{
  "num_hidden_layers": 14,
  "hidden_size": 128,
  "num_attention_heads": 4,
  "num_key_value_heads": 4,
  "head_dim": 32,
  "intermediate_size": 512,
  "vocab_size": 1024,
  "hidden_act": "geglu",
  "norm": "rmsnorm",
  "norm_place": "pre",
  "norm_eps": 1e-05,
  "positions": "rope",
  "rope_theta": 1090.0,
  "rope_fraction": 1.0,
  "qk_norm": false,
  "attn_scale": 0.177,
  "bias": "none",
  "tie_word_embeddings": true,
  "parallel_block": false,
  "init": "uniform",
  "init_std_qkv": 0.0445,
  "init_std_o": 0.0,
  "init_std_up": 0.0445,
  "init_std_down": 0.0,
  "optimizer": "soap_variant",
  "learning_rate": 0.00468,
  "beta1": 0.95,
  "beta2": 0.98,
  "weight_decay": 0.16,
  "lr_head": 0.00791,
  "max_grad_norm": 0.5,
  "warmup_steps": 200,
  "schedule": "wsd",
  "decay_fraction": 0.92,
  "decay_shape": "linear",
  "final_lr_fraction": 0.0,
  "batch_tokens": [32768, 65536, 98304],
  "max_seq_len": 1024,
  "doc_mask": false,
  "z_loss": 1e-05,
  "train_tokens": 273900000,
  "max_steps": 4561,
  "dataset": "wikipedia_en"
}
Each number is 50 + 12 x the weight over its row's rms, rounded and kept within 0 to 99. Layers, rows and columns count from 0. The size before them is the row's rms in percent of the matrix's.

# layer 2 MLP down, 128x512, rms 0.103, rows 109-127, columns 0-127
106:20 49 47 59 27 48 30 37 48 34 60 46 60 53 49 45 39 59 37 51 51 37 58 58 45 57 53 56 64 33 58 73 34 50 40 32 54 41 66 18 68 36 68 42 45 25 49 45 51 37 57 44 39 44 55 63 40 69 56 51 33 50 77 56 53 55 71 55 37 65 48 83 49 46 47 53 47 51 51 75 42 46 41 53 48 50 54 42 63 47 66 36 77 45 49 58 55 51 56 48 51 50 55 48 44 29 45 82 39 43 47 53 60 62 53 52 50 50 55 72 44 48 47 65 43 70 44 36
100:43 36 26 53 58 50 48 60 56 48 51 36 66 77 20 45 46 56 65 58 55 36 57 36 42 58 62 39 79 69 39 53 53 53 43 27 52 55 69 53 48 73 48 50 49 42 56 48 41 38 45 51 55 35 44 49 57 38 38 48 44 42 67 39 40 43 40 60 50 49 57 36 36 54 52 60 47 43 53 66 45 53 47 38 48 42 62 39 67 55 46 52 63 44 55 49 38 65 70 59 40 65 55 44 75 52 65 47 51 66 32 48 62 69 50 48 40 49 58 65 49 36 46 49 56 38 44 48
102:57 69 49 56 48 52 32 65 51 55 53 48 27 67 54 40 42 76 39 38 25 49 26 74 67 58 60 52 45 61 49 56 47 53 41 56 41 51 70 53 52 50 47 44 47 50 49 58 69 58 55 40 58 83 62 28 49 70 46 63 53 56 63 55 29 45 39 42 41 78 78 59 58 51 66 51 57 52 58 56 46 33 40 52 39 54 33 52 84 21 40 45 41 28 41 53 66 50 62 24 56 44 43 53 50 52 32 44 52 45 68 42 41 64 65 54 28 67 38 55 30 34 55 67 37 35 37 61
098:49 57 43 51 30 56 53 56 33 58 50 31 28 29 45 40 59 54 41 53 61 46 40 40 48 44 29 25 36 59 72 61 33 53 40 49 53 58 47 24 55 60 73 49 55 47 52 49 45 38 38 47 58 59 62 51 53 61 35 42 56 52 36 44 62 70 52 47 42 49 43 62 71 52 57 55 58 74 41 28 60 49 39 39 57 43 61 35 47 53 29 45 59 42 52 28 41 45 50 45 58 72 39 60 59 43 28 52 47 45 60 55 49 67 44 37 39 28 22 40 59 26 40 52 77 39 53 64
099:73 43 39 56 49 56 66 44 61 40 20 43 40 24 74 41 44 63 46 50 40 62 67 37 43 29 43 43 37 47 52 51 55 50 43 52 53 37 58 52 64 47 53 44 40 48 62 45 52 68 31 47 54 55 59 61 49 75 23 56 60 47 53 36 45 33 40 31 39 49 41 59 44 54 42 56 36 65 38 33 16 77 49 36 48 34 52 53 52 48 44 33 38 39 45 38 44 57 50 44 43 55 68 52 39 34 51 58 27 61 75 58 08 59 58 42 34 35 61 36 17 56 49 35 38 65 52 67
105:62 38 52 40 55 41 33 50 59 74 44 57 51 55 62 58 57 62 51 44 60 66 39 53 38 48 50 60 65 47 55 27 64 62 46 58 33 30 64 48 52 55 30 43 39 48 44 28 65 26 65 42 44 21 41 41 74 42 33 48 46 56 42 45 57 40 49 57 45 40 61 41 52 49 36 44 53 54 61 46 54 63 56 54 71 48 57 52 53 53 48 73 60 47 40 65 53 45 45 63 52 28 35 32 28 41 61 68 41 43 62 53 44 46 53 51 33 59 71 69 54 78 38 61 53 66 40 55
094:45 42 66 41 46 41 74 46 71 50 51 58 43 52 30 70 48 44 28 24 61 47 71 59 38 48 47 29 31 46 58 44 27 41 58 42 62 46 42 41 44 50 49 44 48 53 53 51 54 51 27 53 65 56 44 67 55 60 31 55 44 58 61 53 64 66 42 63 37 50 47 54 35 43 29 65 71 32 51 52 38 61 57 61 43 61 63 55 40 52 32 52 58 60 33 62 53 20 52 61 60 66 40 55 29 41 26 47 70 67 52 64 73 39 57 59 50 67 47 59 52 64 53 28 58 44 44 29
097:63 52 70 23 53 46 35 38 55 34 69 59 29 87 76 46 36 43 49 33 48 55 45 56 32 50 51 63 65 55 59 50 36 58 67 39 59 47 61 46 55 69 49 44 53 54 58 45 39 29 70 55 64 34 62 55 32 49 51 55 51 63 32 52 47 53 58 45 72 48 47 56 69 62 56 39 45 46 64 45 60 60 65 34 55 55 59 44 38 49 56 54 59 42 42 75 59 39 36 43 47 92 69 60 45 48 41 60 57 49 52 60 42 45 49 38 60 59 45 13 54 55 45 40 53 43 47 40
099:59 35 53 47 51 53 63 65 55 40 54 44 56 63 57 59 50 39 57 67 34 61 51 52 38 63 72 36 24 52 50 26 13 55 26 49 38 35 45 46 41 47 50 54 40 53 68 44 51 43 64 69 52 50 37 41 45 59 31 52 69 49 37 61 36 43 59 32 40 42 45 54 34 49 30 31 51 59 58 60 49 44 64 51 59 56 48 43 41 30 73 65 41 54 57 40 42 25 47 39 55 51 35 32 53 48 48 56 47 63 35 67 40 51 54 42 47 38 46 51 46 69 32 61 50 44 61 54
098:43 39 58 47 52 46 52 72 36 47 54 48 50 27 41 54 69 34 31 46 49 63 60 39 57 30 63 64 47 34 61 54 68 52 79 49 65 51 33 43 52 53 63 44 35 58 55 43 56 52 60 38 74 32 41 39 62 37 71 57 52 59 27 43 39 29 55 51 57 32 29 57 51 62 42 36 62 58 55 39 50 46 54 60 57 42 56 74 60 48 42 42 38 33 62 34 60 55 57 36 25 54 44 62 41 40 41 55 47 53 23 33 39 38 74 56 45 74 62 43 46 63 61 47 35 59 64 69
103:36 35 51 31 57 82 58 58 60 47 27 59 37 53 48 45 41 79 54 54 41 37 42 46 44 82 72 44 44 47 47 53 59 52 50 61 74 41 60 37 48 35 54 63 43 36 76 39 52 40 50 71 55 61 58 49 74 54 51 51 39 25 62 48 30 60 42 35 57 71 71 79 39 44 46 38 64 69 58 59 52 40 50 47 56 50 36 32 54 67 19 41 48 28 43 48 62 27 72 59 56 45 49 20 41 53 40 55 57 51 68 53 34 57 31 52 42 33 71 50 45 45 43 33 45 47 35 50
105:57 50 54 59 31 61 36 49 46 51 39 46 63 42 37 41 45 36 44 38 46 29 63 60 58 57 49 64 43 24 45 55 44 66 51 47 26 55 74 32 53 50 56 42 56 53 65 46 54 34 46 53 45 61 37 55 72 43 55 50 67 59 42 28 71 69 63 33 37 54 58 33 49 61 39 26 76 43 35 55 58 48 37 61 44 38 86 51 61 59 41 37 53 52 65 79 69 48 60 47 67 48 37 49 31 44 60 51 61 61 59 67 40 44 47 62 63 48 60 37 67 53 44 47 33 73 49 62
097:70 41 31 64 56 51 41 40 60 62 34 67 54 60 61 61 54 67 27 57 37 52 67 52 63 63 41 47 53 50 36 36 51 38 57 66 32 58 48 40 36 57 40 44 56 50 52 43 47 44 67 60 57 58 44 74 38 60 48 53 58 44 40 56 57 64 54 51 50 46 54 45 48 42 50 50 45 65 42 50 51 53 55 38 42 43 49 44 29 59 49 40 31 68 45 61 64 62 37 41 56 45 34 68 44 54 56 40 41 38 60 61 60 38 69 44 44 47 38 64 49 51 37 54 69 46 23 40
096:56 35 58 70 40 52 51 53 37 46 52 37 39 46 48 49 58 54 37 62 52 48 40 35 58 54 40 73 60 22 42 48 55 65 46 68 34 46 45 72 66 62 77 47 61 37 46 55 73 50 48 46 44 58 21 57 48 66 63 55 66 44 21 46 48 47 53 40 37 56 32 59 50 47 55 48 61 54 59 45 57 54 33 42 75 60 39 12 45 38 38 49 64 63 89 42 44 61 44 48 57 56 45 63 53 43 83 60 56 54 26 37 53 52 51 54 58 67 56 55 72 56 40 57 41 45 65 48
093:34 64 48 60 54 69 41 63 06 52 45 56 61 78 50 70 39 61 57 47 61 55 61 43 39 63 71 47 59 74 36 55 52 46 48 61 47 41 14 68 68 44 44 40 55 72 58 47 57 49 33 43 54 44 35 42 38 59 57 56 37 51 52 58 38 59 51 52 74 36 63 30 53 54 53 50 44 53 47 52 59 66 42 40 62 60 28 48 52 38 49 65 28 22 47 65 49 43 57 51 46 54 67 60 57 42 50 15 43 52 33 52 65 18 13 75 53 76 55 55 40 31 51 57 50 38 55 52
096:42 42 41 39 38 53 53 33 49 69 54 69 49 46 22 49 66 54 55 57 45 52 63 53 46 32 49 62 34 33 45 71 44 60 64 32 48 46 39 42 45 42 44 47 31 35 46 41 50 60 52 51 51 46 51 44 47 43 27 54 63 40 66 60 59 55 50 48 54 67 42 32 63 34 54 71 41 46 62 53 55 45 71 58 59 55 56 25 37 33 66 50 51 48 48 67 67 54 39 51 66 74 53 38 41 60 32 55 35 43 46 45 65 49 51 61 53 62 73 56 47 68 53 66 64 61 46 39
100:41 34 42 42 62 45 48 32 50 50 61 66 53 40 58 54 45 33 46 40 39 50 39 52 50 61 44 42 56 82 46 77 73 58 69 48 41 49 46 43 39 64 75 31 47 47 69 34 58 42 47 29 48 52 26 55 42 47 32 44 70 68 35 51 57 62 85 55 37 69 42 56 61 39 29 49 48 41 86 52 49 45 57 54 50 55 47 61 51 60 38 55 51 36 39 44 56 45 77 55 56 50 50 45 56 45 45 47 66 60 42 54 36 43 39 45 70 54 45 52 36 47 53 58 45 58 70 38
104:64 43 56 35 39 45 36 57 44 67 58 67 60 33 22 45 51 61 36 36 72 49 48 55 40 56 63 34 51 59 69 64 62 53 25 50 46 52 50 28 63 47 52 57 61 46 32 60 67 55 59 46 39 48 37 48 34 48 49 64 34 74 57 46 66 37 32 42 64 49 24 52 13 50 56 57 47 59 38 77 39 58 70 48 44 55 51 45 36 32 59 55 53 40 56 63 45 45 57 68 47 42 47 37 39 51 38 32 53 57 67 48 33 50 36 48 54 30 55 49 39 29 32 37 49 42 55 43
097:56 38 26 40 52 44 55 43 49 69 49 54 58 38 61 55 38 61 40 47 41 48 66 50 49 24 21 39 51 45 60 35 51 59 40 41 50 51 49 65 44 55 75 67 49 40 53 49 47 49 74 41 61 37 64 48 56 49 46 45 71 81 54 34 59 42 33 45 46 53 70 53 36 46 50 24 35 51 58 39 48 57 50 28 61 43 31 32 68 29 41 63 67 45 53 67 65 54 63 76 41 33 47 52 76 48 50 59 41 38 54 80 68 29 46 35 59 48 36 48 36 60 30 47 48 62 24 62